{"n_layer": 14, "d_model": 256, "n_head": 8, "n_kv_head": 8, "head_dim": 32, "d_mlp": 1024, "vocab_size": 8192, "activation": "gelu", "norm": "layernorm", "norm_place": "pre", "norm_eps": 1e-05, "positions": "rope", "rope_base": 10000.0, "rope_fraction": 0.25, "qk_norm": false, "attn_scale": 0.177, "bias": "none", "tie_embeddings": false, "parallel_block": false, "init": "normal", "init_std_qkv": 0.0248, "init_std_o": 0.0248, "init_std_up": 0.0248, "init_std_down": 0.0, "optimizer": "adamw", "lr": 0.00142, "beta1": 0.9, "beta2": 0.95, "weight_decay": 0.093, "lr_head": 0.00639, "grad_clip": 2.0, "warmup_steps": 463, "schedule": "cos", "final_lr_fraction": 0.0, "batch_tokens": 32768, "seq_len": 512, "doc_mask": false, "train_tokens": 230300000, "steps": 7029, "dataset": "wikipedia_en"}
Each number is 500 + 40 x the weight over the matrix's rms, rounded and kept within 0 to 999. Layers, rows and columns count from 0. Numbers have three digits each.

# layer 11 MLP down (transposed), 1024x256, rms 0.0679, rows 675-781, columns 0-63
490526539471534444508477474453513517602459483434476519532523486493575420535517465536470510537439439525463499498482498457540510537462501516448453493546471437408565542506550476497524516445562517
463549474450471504492482435498495520526541480507503535513513461509521431494509520585524492576534543505459437466555474497528492491572492484542442421496462504490571552517556486552451530519534498
438429525550486520527559489453544498534533448593488475472496481428511514540484491484523453406456470461538494504463453465502593463546503452501410529519485515495425526494485481531492509557433482
439511544522537478524475438501435467502495492526440503475515556529483481557583529533501473450513490506529476584473481498521534473412548507542493445475453532488552465441501520536538548505537490
478409531530534530538504528442463473468528460535485490502522468493530531425539530502535476549472451451550470507431431505455535495504548474527465492505513535521492466505480529462502521516521445
488524442489529505417576539532527473577571535481471467499493505468480533500523430420457508555540474472456481423500476554518477514540427437510476566559483475524474518519495427593552524456499413
498454544563479620481440503527469513522503490562460480544522441489523507532493468490515512513527504494552531537528565461485509470465493469482458494496465451551461513500556524569406495480530437
532503529445462506513517486449470516499499490525477532479510477527482456432356498422449457521452477436487483505529499504489456453522535472473498536493495471436546506469532453559534542506510476
503496508517489497568494481525638510485472551403561422582451547408509475499500517473405507450422412511534494501573489584497479417524420426422523478556494535545569569484535417421531467474495426
482483473508497495488498555548506451473569534489515438489507533547495511485504510498427477454531577491514526581439502465455534454503548548508473465527488569502415484436467624542377485565516505
496474523517478510535504472481516490509471449534496514521500490448579526495451492442461492545419488507525477478447456474550487419544546528504506504516542530450462567616565547530510462493497469
509456466536478478601437427450425507506514518545422535456530475489494452535492484532528451474482532489523485458496540496552482559471454535493504428603588526437457487488476561544431517519465502
449432514475503497473520534475524449437531524518506585516507453463539475421504512488505425512545509466466537533523484472490403572470498550501479457489520461476575547491486540534455511510568521
443486489527453463433512509528530540481488484499523555493494503546536419523518589494449388530499485557513584476471523508491476481477503573495507511466481456486438485455536541512379498538551488
460475563477497490422533542494512466454522480438546427565482503510536531497529520530479495547489541498425573479523494540412519417536499474481524542507556449471467463490507549514564508548532495
478524531419438488563503478493507528560585530498514530475526512455423544473550549380485450535445568469468468491535509578510483529515474437481548534519430481491491517617508557464475526424532489
534528512499516542424472441433495414461477469477492467552581547501440453454440509576518547487521507531528473455492623558463489510458507520494552501554429530518543459485576474519537427492455481
466478470491451555478494466424566537455470534540554517478441500483514580424512471517519473501472453454540469498479501474501431465539454410420473494550491522504485540514433446525481461508508592
518495485569510545476513510534429475557474554515466574479451586516435538526483520459534447510467402487558519528491446512470468566421462497459552481504517512540479484526437524506442536444585484
527484489496483514449442520381446432496479544559509445509475568437498460531579454464455510546476452442538504449551492536428526530479566454464440363513494481545464452449550533526487421557518480
489517491505493456491543438555508485482545512470454545499508482530485452492480482548496469482490490515518555457498526407523463470498487558449480434526550459511440534525508566522378542422517518
488430549467540423458516429442448403448562532448536504449485563480540507529609485578458447561491539542516543564518489565540501517554505515532568476452519507465517499470558449538530526515560593
512469528461518549431523506506477473469516500449553428491504510518516489466539498514496416532421487486527565523512464518476445451515530487503493401495485497478594486492544507489537493491508472
481644442532466562506484514524476419526508471439502473554552454542481519500551474514488500487480472509539466496523565444558488471535518510528514468462468588411482533449455549458479492546470535
492474494462534501450480472529519481475504504459454470511512471551507538505466451503502549438502551453522512524566468442558494530544566486477546547483531462514486493515511605524428509503488523
562529499477506484509470478521472561563528525503543537516487385467552546496444450446471468520505499497519507522515484502545512551534509523492547544468488467507519451497508530487468409524589466
475519480515426489567431474503522481523400486500457507489543488538445562537524492485496473548549521462531460480531521459553479421484441492503538471550453481480710470421478425456354499428534506
470532570488525425484476557427466484517513488444513519566484499493542406544498541484500508557449467523440546500485524526450461515465461473514425431539460510538518530456544414499624556496500549
505474524470495482426511516410550494497435526529445475466448560439560493507458488542534447442527435474516440505444522449531492388547533473440462522545511477513557478486475481448565505512482471
505475521518510481553497485446499520476516500475465514449499529485460548468509462514532453510504555500583467566489488521574545444478524521461490520532480481554489518478469628478500474510492444
534499418489534546480536564490510542521479555538503571481476457483498431492426441470513516522545492486513427516493552530522537456521466406521491541519500527555484467497449507527540456494455575
461533526554526518450489548447529492511441479510574529514490487471522499517456487620490519494481483534460490503463537488503553481516534451564538489492497564550646438475499548504351448490447508
433481513465480486457516453484476480525525516547475474468494540511519522412551495460576534447442538442572549483503450471455493504516515536437482494512463479543382502542510632545418500579516545
473489448415518599479479519445523494496470450475511468438522554491477483494473527521446534537436617482541489494472486461488460500528429480442498475540495560513514402549516482480560522522529516
572531545518446539577551524534452567544485401434539512573515416498480487493510463556474475458415545497432465448476483490508491406579468560548472498519452552555568550495551379546584476502515463
514550514504514558480495521500523516484493514487503455494488436426509482494462515540547496524433516533512470464539547494491529484476489496529450541524469465451546444546533511500521435519525529
562445469487491435494594476535497533479484470493452532534521430507444462649554548519524443500507511503551527539483411520499467543503457441490528511451523494521508559519481516538476528491462499
478527493476528473528546488547488497469495512414508536529500464503504535503468514508483577456511476538547525518472525504531513585493472511478538518484475514489584528569484430496555499490528521
493437577482505561455540478438498512498519514525402482455509523473541562464440498438512525444444424438495448512535536473570515392442518459458556496498571456563508564521529462453541564513534517
532475491509483497484523515475504485487477447428492486499461492554505481485507490542447511509517460500483478509490507507517485524531434535487523520555515507517480446486457544464401538529492558
505503510570510456515507490521454496425499495506471578517525470523491492525479495480491466483489494497480472519456488560519526486515573513523488471522538547480552520501497460488560500503424474
479477459482506568505487502535515563509523461477460531480530515473511486527501507514532501488483499479528495470496477474507421519498471460521543504517550464482517476564502490574534521537468511
495480496470563554532482509535497502617558527517499557526538480501445508521481446466465470547496491488482403414476541476495497484550466457474492511571537519428488493557525467488494528402455457
450507476499499506491555459531574496525566568477472529429496520463500490480455479481446508524513432460534499540485505506511494448512440510439541522463445530467591499473495474476590490484550493
594483466462502466494520517496548530475514532525497559460462506469526560549490557514411491447500513417471478455533486457522514469492459544512485529503442511547451464434451511488508497524490443
468466524517522512451541489478523499477492549495482608512533502517514397536531514449467421487547529466486509464505501472502520519454489501546495513511519515497443542511500558514472545520578517
443478473499562589499495474456483489466531487531469544514482467551544496519536447479530477455462457504523487498453513425529498528563580504509548410533525596507391600456485596543272483477519517
549540474474468510577503428489515508544426497527445430504469460498603455454511494451466513417478515532549503469496432422422470508487560517467416460617510545498441540491577509475440504489487519
491600524455510502459488532541476579530553505428486503621506500525529466504514606516474502479546483538502519452524471538501421520470498522463421484493490460453558484498410427552573525475505456
529517564566437556432516522487452527456519505546526486391478549534395500448441519471520516481525513470480469489491517502539522558516491508498536453494519490493508486555488430493531478508566547
545469443462507531467470506483490475553543517537524540544469463440543503530474466718491522480482487474491490537492509450491551487498509511515517526510529523470520526500530604510382483479511457
503550494537486521488520464515496538500458534502510430450537463531568463579570466511465560500532437522499494565488521422543508496544487545514398505499502461464548505458484417448552410547544480
588523495440536501615479434519481449515513498447491492552535483497485475453492470498513508538510512499474538494460551520499471487529586484460471531537489501452483484485541503535542572505494462
401471502444477471495504511499515522536513448539518578497543517489568557493510526554451436461550495499570510488486495548478462511382544480515507501502481503566425539548525544539407514561531526
606444496475472478490520487459427513552455593515522489447552533435547476508492483430468483497559447510517472455536482537546453536487483549458457530420533467503460483486507494556511538491484455
520512456528511439498427497463486555526459507460477529501434520501434529517477522447518488628515554545461530537463482476459498621531445548486479460445517566497546523461476500444550531430535487
519490490503439507513485563518445520531443509489542501591447484498545485494407519543435466490450523503521541479431496407519465506444416555505491492443560509519677490474481445556396533503499484
497495468505529504497492484463495483504464551470488469505491517517506461490503485506428485424480502525495518494475449546520510468506437438550562425526536484536391529466451606533347540546516513
462570468489501459410499566536445520454494523512459484543462484508529467537429524536533477507438552427564498518455477450437501480501527486450506453542510478582505464439508525398556539572463471
523469479469481555440506533454524499417525490466476534536438501520617503506459490488478455462488415578521479491516530415556525521562489547506495557557492464495381501510456555536449437531473517
534552433462500511530529530522482439519449510539539480594453445428554492485536472496501436415504436515504525515524459433505513467556466554476446543513486504534554601582528456541640449527535509
443495535478511435495509494480474500533481469482491533527423455500549501434530467504543457485479512489503519493539459479513511509544492498495512507547512525562458498487525516497525527426553533
524510542513542471545526462553502474498572567422499489515518460535496496479498443450476483401530456503499504451554518470542469562452558494483457467492463516572574622466477314548552466548492513
443551452483486499478515419398548468509478540480492518546503496450515535521439501542524485499484499526532510519455535548513484452503528523561622474519510469530409451484474605499331479416542431
625530521488498483458502484488512519392515480452429540495535514540474454568548522416469532481535440509484494542497486506501516389485513558525470583486508528431553557488471414518715440503524520
553528427470458467476517403463471498446473467507465484484551544445498488531526539444478518487423525442434500437551513492552518549472481496517553548467456486512531530521501446524381514471489466
446552502542486457463484481502426499526490582545520525501430480514431495460475481479530483536509564522468485555569483517523506501476453511439500501488472544528435580522552605616489492441529484
466507516482504525482542512560516476442538505667528485473457490558453525571555494573425538577530570432522470560433475479473517552474507476527538474521558459455497497442533555536494481505528497
513521419499546569491464468498481548435523465454442477499492595534491480482496578466426577604490510523496421427473574499540549471597538547498423518540472463489438456476459514496433475521475540
541512486512559533557501519474515540446521467479521473532492438477536495539547488499496547467456480449526470507534570478483540538523552470487542487485537482546453507493479554536415472506478530
503454555485576512432513500540572446490439458440511532504510550460508557478526535411498439533539484442457490575525532473419546502450377463476516461562458481497528565444517542522471566476480504
527460503547508511530452461478545509486472493564489553531505539494406494491499504609544537517468503442549482481411515498504534494465498508463504469530509554516592581482468516496488424481519535
536461518498538474459499453478541523531461517559483479472424531524557479521547515502515467511454522510511500512471486547499544532511507517516495493528469489508472547451458646507470526474446551
528472511401560465493514582533469471517563522482526488477443597542523487576617501488497426503488398524559510471491554499432486592442497514558450505537474520488519470443476505563579496473459422
499497489519510525484490475452549484582518541491499529463459477566520499478553471587519482476567446518506526547468449435481466535474394457464481525521520499508524498522510512489542574497520525
484449529491469509527482468542523452476461538475540481398523588488475482544606540504494515547509422440507498491496593517472580535531544531475566491569523525496494487438434438484550410488410490
522574408495530490482477486509518510471471440470498510571561471577405522455484476489494529504579531407486469460553560483547464461509496479435554527576479514517574450490538590494574498470532525
510487564508557427513497476509453432515539457561463491475573533527551520431529463391538474507473425483496427534518528592498528509545523455509524528511506518473613439470530192414632485454442536
471490469529460479522479473537514487541510520502435567541469486457547504516554452497550552512462486515462568520486474490513525510532535508520492474489517516540502490465566531536509480509522428
432442517498511391535538484459522492439475433518507475468504529502511480524502515526539529504452507439435502491490412513489520529493530540505526512496478487474471557491518510581443511483500547
521434529461514479421456576420470517458496492556423560509527499481538435511484444551477508470450519506548478462442512446490523536553510529456473531492566513556470532466430520447489536488483514
519487555500535464443434463494462458523442528579447470476572515513517493464547485539530472532519535464603478474512467469567466502538516530407512517480534544443443568467487533465443569447539530
530498427528542470470529453464483461489482485464485460484489511553434466530550525529486494475473515453453491487500457498509468487468503570497410395523490468483513492476553542511396506470463555
557503459499498574438459458530481578437495415545468399474523495515548511513549469520522489484509473490498544468531515548507481534525527469461476551481505518518520463566461631501329523531456557
557579537539467489511528510562517519527582447498452407504451485535507446605505501543507515511533452497443528432508539535480542515469551476519530462449483465479587494538547486544469485509504482
484424548517483469469479562498440463482507523521473467387508463513376633456441496543547539546573546483525523504564454492507456496429482518416435498449505444555531456513505514491519536479522520
569496499447481509532445467528465499455440447465485486506552476565474549458470452607454513518474506530493428489517472493455529526455486460517513552534490522486571564432504395508560522412464506
525483509466552549446423522469478493487505535502509495555485478511527500522508501495551508543500505549530533429423473485488500509522453496540507497494508552495507530492505537536371494529557549
469494528514544468506526503506508546420534519562585495456549530437492445500467608478515481479439534438473507475536517493532549491499543507535526477463511520490413531451492519476447509479544521
528460451509554480505484482482548556530541521532492485528447500499550582503533492543514532500494517508485428557438538505547493468540480468500553582460464531463566463505509446499543570474527434
488469503544438558528497537531522526453522473528518456483479519433509489467561490529537536481494441465444536561506482494473494449479514497550457472497518460440512547567457653533497563590513457
489471511501509558488539516457533486482450538481478534534509438514478482488434502545511517496461527485517515506486532461526461406492578469423575545514586454531501554543480455483513551476557475
469543452491490495542499498434410519502555542574521518496455500487540512455514560539459479470524511489521517542427505465486490467498481519512473488478566557463408568472538486556416474543500448
521476561520432470533488518492516519524527504445509534518429455536469450545544466412492449492521518488458561499507486487555549427526486514510489502538499484490464605464535465552522552512496496
478501489423546476532530499466483554528494446530520481470462510491537531529513459437527457473509539567423517535519473541514422485474472525504485486491454475527550478513540401485641475472444511
506581479501486556525397530530576477545460549538559499505506545515450522525542523424438516537574468511444519469436464528517486518479438488470481544444407515499602485376508486539449595538568523
434467499445486534493475451522492478541543516527520484500476514523470512479464520706499524463515483500503545502501498535461511498514472542476513516418493493529559509501542513550478453499552518
552492573523511408454484441491491401490516539531486530474469566486529545488506441508499491548523421464529475481563483547480530487632574533504544508486481492525579554522486494499496565438455486
495529381507514518436571552539465507544470471475485492547510379534511491516480527531460472550538516475502414462531552420579466468460470449507515545505458564437529493528528592503446527475545509
461414543492579509499527519539481507460478484520535489394462539493530498406502536535577485423441518575475393511535533528433517516519519459420443544565511466502529505537423440427481538532548466
509528541461528459497457488564485536485437434541477515513566555505496517465487479498526485468467501518455536467481534564505480565457495471477517552531515511444566477445448223408684475502436494
530545545453443418521465496520514413523501591497548504495507498526589494461494497515482455383497469561505531516525516538541468543570557517452454537469473512551573399475565414482571499496493448
452460484500396469482520559472485556521419543504500462509529513529555446473430555512521467555458501492513515483527459465497534467573477533495508529514505530521530387447458447499510500520452487
500524524474480495557521545457514497459495538406507458490526502490495475444504487499534503498595466473534566512419483499478438492510450514488525498493593530501506452492459508421563550485478505
470521486555513516526529516495514494536510575487497456590462477447578455448461538539532523450519442564489463416566522499528464559542557492545527446587444569445461452473538554521418485510466492
477470468545531490438477511525547467530497533539525468511528414562434493461415424557512567533552463459516504552445504446515535491535491468547467572519468503520566455496514479555555509505575507
524496521554536447504551485549511497490543478530540427469531531503493528475532451494541588545484527585492456466560466528450470518484528486530515544552487399545526485569564477496525417492497486
# layer 11 MLP up, 1024x256, rms 0.0684, rows 676-782, columns 0-63
468513508571551435422462505438499487476483504517478463467494543432529506463528467486549520473447456453518463437463504541465470500602554501465449487519507538502575495510487497414481441457498535
500516516459456452508556458562448480539386501534523456473534461413491556473481450490474453562595508442469430478582522535534430485535439489450486488467524479469507443502461462459535488455521452
547434494548479468431514470475458511459469558470545479462501471452492399436459453448488521533461518443529535503585471588586550516464546484446496566477472554592517449474474490448538483517435580
484611515566457516490470477549564502529488538577515451519468500478481508475488472502480515466571566535385402480533491597496469459448573526476472546472433535465514544496487405498526496555523499
486537510523501496531504522512541481478446544517538481480485458523453454516448430480454542488570465466449530495520416517557548525526519500482496528461503481445505428508437478402534475524592458
521513429515514468526513463617451489462493498504498480446532534458509477486498537434479530513485508463478507526506427512568527506553518496484514506515548531457513457496497496522488523412356499
451444511509459459508461513537476448491460486506561549513482522505478476458496497450475373486443498548512489437471455519482497446551484456587500507477479469489513478487498476471492522529499447
471505414504554527537485489469452498520500512533499521475474468597520504532624481431540528492489486505549581532516493453465431521497464475527597551471439457443529457505455510401494508492528498
498493516499580486547500483453480532454427471556419561556529478467540570509548392501576547452448457503552560551465467548556459464456520552574500464370448517523522489460497480520491453493467473
484487516477558491460546496460459483402532564472507509535571481503502497485546527477502487526485439484507530521477472521521504502522445538461439480481507550454516477447482480462532475494520515
499517487502422451500455528503518482538518453522480492570596424469555507534480512441505533501569497543464503492553539589458495495476553487565469559412444440519500502488474468469513505507530464
478505461536520517468501507538547514492514488473478482554523476444458470502444514444547512507521536511506489521526470489488476494470517506520582550522526475502601480496519463480490472534416471
511517456526566568517475416504523462491511446556455535515536456576502556510502415529440518481514552507472513521467480505553465517459470489463432473503475456509513516526517488459535458519503547
546510459503511480500465478551429492416468518543508419531549547591473514471508556511457443468468506536488447414477451509479442510501467518566482507472546550447523459473414469558511501495477556
509552520537522510467518517498507448561452506585554445486507561574507495522584456449459516461500464513480536547473471501530476520490466540544532495430457499486520522515423484532562462479420494
524547459583542513578535512551500589496434404573414524476523451561551571510485480486509468458419527464353544485548507488470477561512522478508448509497400482478575495493528487489597503419488485
512514575531544467469460515476518446492443535458505494549529581496547498469565517432550498499521517519463481513437516519509467509459483442472493543495464557445527507509518490451521424491535471
524499543447516552489485407452490516457480542581499518496502544462523504489491476456482561426465559526510512502522452503475506534510425516490457546514476478531480421512515503496500558525454496
475552394520583552493554478590466471492551492569395470436524451516426542338498518496546443455475521493466482486557562503566489522515471447401570543528553542467540522530491477502595495465498458
509532548488438480493436493432503452536442516555511471501560455453545459542496477491523443535483526473543495513465475519487488528522419533476523515524379482490599462488492403482525533481478534
552451500543435609482477510538519528560464443544519443503544537510525434527518472476468521491476482481517503523460514576482551525561494481559517460561484525473585550532459451461521434495517532
495546459533466479524409482609468501516396500524437524541465529449487575470480463497546531453482548428448439442471480551594505475492573511488561554464507589514511496484475461509492479473499459
563532528475427471612461486487492456468472487559467501479493527477561479503522420560517501445504461431499584575525534547541418476380520543568477487536527513461549501454452421462534489435506418
433529558536491464529516473459520507548499508511542492489483540464512443559537553421460469508552464452437551449526458539496427467459526467546494500473477485445487512521517490413540472440499513
594516495509475475539510518480516471584494478594516516506504571499472515459561513443500430455511470505468507441504563574543458485475475571522497490474535486466506473487462471508586476500511407
514474492525498423519481433495493473517491515522471430542502571542487558495494487491492501520537594507512440526550485483485419531614472407519534507467514506509552446371438491450477492461493522
459539561503528440517469525457479525501444547515498506589509547486548503526466442514496572453545474519508571577465581603487487517484505430522454490472472532465540520479495476498502438506430441
439510518510491517538472494540482510534514458601502436590531499507530490494559480474571464542466498529437495474486630501490501506511559425514569527543442553501496518471479498497474496525540514
532517496516499516507497483543528513476505517486470542522493519509481493495490488450513457458479486481488498471543466470496432509487516471496466448470505469537509519470513501445534509478547542
553501449544522520568473455618512485501457476488504520461495467522472505517522493482503494508531481484410519453547415508555375506457431502498508467490470490477508492483429476510486553414560420
501539527476511518512462480492520526500500554535511385505481528537490543532493443506604535542493522482481404502503505494541474488523550498415513496492543485505580445472538451426479527505468614
511529486501523487549480490509493511540449496478498479480520426467521476508544466463473520461514515528468477537454499566584534493528534501477483509519479504489511494492478492469525536484438486
431514490476493465535511492517490431443508536471542605488427481474515531517527423492558489493567509522505461560471562594546511481453516527560528467458592521452498485499472496464502461442526505
490476475522555494513553465545519486384524504478513515521453498472464444514508437497456499467476532490486438506484409455541420472532515534527485496487488528492539575459540477482575570494519513
462486493482606466455472509439495535567528495526481506506467500524474547448429490532557536545512522532507503487444577508482435473532529467517595477453469496499548469503452487425518494462516515
463521473555484606533495441496556548412534473515555486506543491521521431484532454483528488448434517518481471555439470528514536496502512550555474514512503519487478469447513482482498436538450457
545506469558493573506510459507490540524502466560454402481565503528448528522561526500439478424522534429452553422511468510459444549465488494547480493548466505492560545498516486478526518492563494
473489496537511469494486483509520495452445481489545434469512469469493506415491529507416488490474607493507576547520490582535521548536513443538533540444480557514541434449513464454527506542488479
407534531496502532452491486548479496457490462568431433501501540604502450571510393477454533507545458469523528543513475482551537522517540461522458466450515558491542493435496472502497485487531495
475473525486558529478513515513528481440526513506500505531490485493477561463532495474544476442481474497483528459493465490495469521451479552474497526440512478534494489540426516435499462511461449
464497542475448483538496526462477479486461558525530481448505483467512610510494477481530462433581476497506531480540481499520426510534513580507525469477437463456490521491514543459489517482500462
454523562487490387506489517508580533550475580513496480503493548528554500602579479483545525499510511442460540528488455510553434489530449524565488566472537508474491433493464512495510463508459553
512502477483402434472526534501413441544474478525527451498488558486578556539590527486502527543496452499440496515501521554468464525524537462551441496500496473540507505476425481453512430521467489
450481509500510470501502476452533517458497437484496428572520506571509441482481441488631483570507477531526592456513490517556540477496478514495514568430468537551534523483508479489496500456573488
514581491536476547531539509534487485494505453521514502465427500562519536485530437504490551488462482446513478518514498540477529494516444476414532466512501464509505437558501513464486431468498528
531562509568494468489501517544507519562455494521540468478562531452441475412499520514469436577496520465472482486550493581502508508441454524489478508414506462534576366495506441462580517490452518
463520525496473489439450504508531485526561470533488464609535517546497521501500438502542515532490502477524421512466506459524506526506566462480621572371447480527498466481466483456493463500472512
483468527530502503520443534481549515489428490517476495563426503499467539543555465499495472537447437533487544559562527562515445466505503516489509536452480517491553547500484412484554465534517440
471475509504527521597454480490468446545488469560472490517495514480548522490495503471548506487424490519469561533511517588496494507469521473527481493441489487470509491465519484481490437472483506
524557527474486491579420498543478486542507461595515465503553527577456528505577462530575528495516579525482485416440514453508420494467517453548501516491509520484486488395451477512477546456437513
501536437513459467504519545517469597467542469506500587481497537494407533483521537471541471509450532443489426484531539581464551484464465511479475489424437514600534472454502498526504451501469505
406524467515479485475528464476549484499546464517440459406579532532495499502532507518482488502466519494522505482517507502503520502449526566586536521498436513521502485460495476530500505480537495
442499429519517519540544466525517519428446414569530525535522497559524511477591473447513498432499453477461514532507563547467481503501444443484530477459537492457485457562479498460507432519539540
430485518541459475573455485538483489510504426473458513489478527517500576534481454474527515568403523509402470490544485491467512488555526518506569447489477496489477513509444512463485520498542463
555534537616483474523467453501524431494463458516497451512534405519511512483460500522530553505542519446474493487499542533533469520463518608497471457420559501453591496492515472461507559424462523
539590519507495451513441536500462439405504523509499513520556396480482491542517405457562489497464448469537455448509488477492493520496518520532519505449488528545514499503460486478453498514433480
498474492466476505482497474509555584408487475512445592476524433529547503520479495422543538527485549472513527555549556496451460484469493505400495558493497456497483509506452503476495464522496543
493480430491524475555506467496501452536527500520510495525458618451484474528537501424496509467438542477507498538489458506473540448505424532531484509508491522472495557492495502534518431516447475
492544510508461503524456514462441478440512382504466441513485482536489440535506388543513531508500456431558544464536501474521505483465522428482616550448453545523431509446523519509462451483473565
467536465463516432480462459581496504393460531496434436497459405482421451560485471467501490443524554502510415513499472531531483510521486528456487478516481505516519541422493463524527512496490502
486541450540474474535500462494569415440491452540480481547484437479543501495528495449534575497541493528472545520520534473572525538470488515488537491515520498455477514467481531513505517561468489
542468497537514499506479417555510486496527552461473490515526427495506497493565427468492459418510547474533498464503488455552435469470521478474470548499456514529570541504477456510553514537426554
492548458504461478544500473538444524506468536483468447536594518464479546472457472489445499439478532530518502499548477457486421481476616554518496472473543611520515479505478502470507533529394441
501518530494525515524463565557473564501494431529570579471472480467464512501433507501524591496494468526473412483528541651512564456484451409519482478425501469516524515453489482434504473442477470
494519516530529447568434526505490537520536578479473557469538557547512481528495463469477493498514483533497522560464508451529419490552577444497507454529499579531466498479449498459479504467547530
461546548484552490600497414474511467498451429452474463449491533471548551533464451503562507511529477515431514492478507473583458482508505563544482444457487515558519490457520520471542515516511479
490503484604514532491541442545449511491410452485431493481534516460469477343465532457495473429385503498502427464560494494415516498561581448477494450476522539560612522571482478490561493440492546
424464493458508525472497483440429449435481483506462474560493550507567527505505429517576509434496430479527481579525482525491543530523486443503577514404456525551536494516519486482499455552524506
511488566520470483496511476550477489479529504525465467586498499517495473474449535505501481499485514584476498455557476512509486503469467505449504484442477441484517482522502473454506487540515444
421511449539473483514485399444482486477464378534480500515552550543426573470519484457533520513480587444432493508495472500530442493541497557471520553435433493597607467460513459480530523490479533
456500474482456448472473498505435492519501452544508467537502494516492545484505533513523527459430588528511474480488525500496475488545587493455523516546468468555542424496478460517489521507450535
456479544593485522496493585496476482509514485474451443470567443505455481454520523461518539522460524537529510506484522533505383534532589555478574440502439539517499514484521507467497444528532573
467540524559503489480584477504534501516437484567474504460519479434455517437446447480506482526557530342478434599549452515561496453533517545425610494432518497549518477550495512459523504401554540
423488417447531507537465461546462487441511503558476479478473479573458465497541464512488514478456500529469509495494447483467533550576496483459497551511513620508480487468442529517495421494431535
448508468508451461478504447497496477543499547543448412592563435490573501460496456500518479465477546430486425476501490555550498544561537481471504522524439507532515552504541475469491545473602509
533514473590574460580496535580439529519451531570474483515519503476467513476515546432549408504466509515445476432509455533512530595511463476510489586463503551526571494499427517527537486467424556
461513444537661480536405479552475475420434467530525480413541458532497505490515542480546461525455483449433495481536457495532527546487465436577461516500534546525504528492464508456528501440416488
544522435453486457510481458433487493507473424478522475514480526512546511505492491524467533450502491439518515588508566567446490462496574623484490504471506501504494419461463483469503487467493520
511545465543518478490464523515485531538507520527498467465471561485466488486517526458456448517543583504472458458451572505470507476488520495517519477500499466526542442459512453452534499472501471
470520447545440491540478536493529494484515505615491457521530540508432565482577556480582462496501554527464462471493513493446425593454460440530484514483444499494513521514508465515505444431452458
440499425507465561539506460560518492516525445506489500448472492516404480514474474402479482470524494535447548456481482562512534538552544448477550491509361579593523504551467498472523505512517517
450537438479522452565429502550447452477463544468450544555501452550534446525523474493586540547554478456411554552535487520533512505477555495508520533555504504443510518470462427477530484555398487
464506503507488492463420546495428479486433467520547484479569500503497509595486479500466509478564464464532459427526474492560435545502592454528531452454467515594537455439521494457497505484461507
479465414597443513495499491393474499477474492582529586498478531492486452454528519497520527478427604513525529557524470446487533548454469460445520545517459577543541514521473476485530510461454484
508438473493524485580538409517466549439496423515425472512472465600459476541537496478555517414497506523512467490557570502535479459488515500533546426536481472507469553464538522534465471499568503
502550423567520485523578469497533537529505442557462475484433451505513464474493504517444501497503442519466500480489480562529481544513519511503566499478442515431533492529476461512576507514478494
491451488467587487484455569481511541532433368474504426528531594523524502560535496523559484481456531522541469482434506477519462493447553407474508567529528547528587408440384435427512519549462465
518487479525469544525472442516452402500453480544409483473552526524504512508562447565499423533441475480564457491467458518559434524459425471444441516479459591559526500535546483502507471505540526
479523534501429430472485535491494462482479522493537560467550461489517513524474496484496466478539469495513494493496490502517472583438530500449488503520462505461512481520450490429552488522446548
551499553554519479554521497439469529543521489529526527470523456514465456494534458488555415510451542514485524456451510523563469566487530483606497481474502465469490497504498528464478385527438494
455478483456537444539524491487498527509500477533541449497476590542600508548539544492527497534466461535472478492544525551491500527481524496530473544431399542492505537467454500478550537465447481
498563525451483529509481461453489457444519494508482510518488512484517523528465437448516468421533576460477496434538570529501433502485522523535590486406456452472482479430455516499448503469507481
553493483414455508524521557559459531524530520575521452530524558460477470540514459535559555481531515548491464505481491532439432583458531484481434559480453507545446485525461503481509452500437452
556566435467520530436513492438448519500527473478438468429532454463512506517522527480456483519506611531501516536497413492554468474503509543453469501517529519506516474523487469461539495527469542
484534472525456538524449451489484485493470493542463513517543534526412453463531493425530494461497545501478489412495470517505534502537479504493472575478452486536492445491474507490492515551480553
500531414538471475487493514479536517471515464531489487571479532544487447497581482514551529500463526483475470450495521497489502529505469510536537548478559520468539516459481473500542505498464536
525532494524485593470475519462461473480472476500500506502549422535545506449481463474475468517568512435482431480566535534537481590446459469411477531411487492526593431480546494415500466464505509
526550465520537436470529434557487544487490373524437490500523449543452518486476549496524537434500451483533511444507575511486521579472450575528477530376438453501602521551516482462553503483519508
438484517502481490442465507507404480458513457562503449518568596517552462564474475472553485524489531511461480514557499513568485512465482462481483520473550536457583529515470500497548495511498508
509511455479548472538451441572466473515433463513457487463559554513486476551499483476480476458491501544416582494558514516480461584513479482536460567509505544482524483483479498458558498470439443
472508544554459417530466456534524452526498487481459522541501554511516501474475478497435545504483547512427441493564533593457456467537514491477518441492520470458480541489436477462502530458541458
524561492516553469556509472503446435551485514544503532485483504473426498449559467486565557419549477521430437463503542544494476524464516500473435483520561459465503524526526475480533434556484460
447569447527499458493492430449470529501537489551545514490522472456489512434436445487463488431454512403504534465569537487538544505517495520553483497483527537571500484475516475474504485508518477
529465420493525517583467413538463510519443429517450470468509529517528483489519482516471497467437472378543530402584471526539492527495459530479468489458483513488583430484512465500576452405484476
506621452568537454502510509542480451527483554511512421482568508467450536479461554478464512572528480511452465508503431546526539566525556485506512552491460594496572457448487464454591529496437452
452505537542534381490540515518509431515486470471507542496473534505453479494561507509552543448452468496492555560488528564423469489498526487492518538481507468469529487502468484461509464577464602
574502473520462429473513444517443466493462494476509506466481506536479471502552487451572474521560509477503553452535500505523517547492533512536511550507534470500501434480513539500533469497497514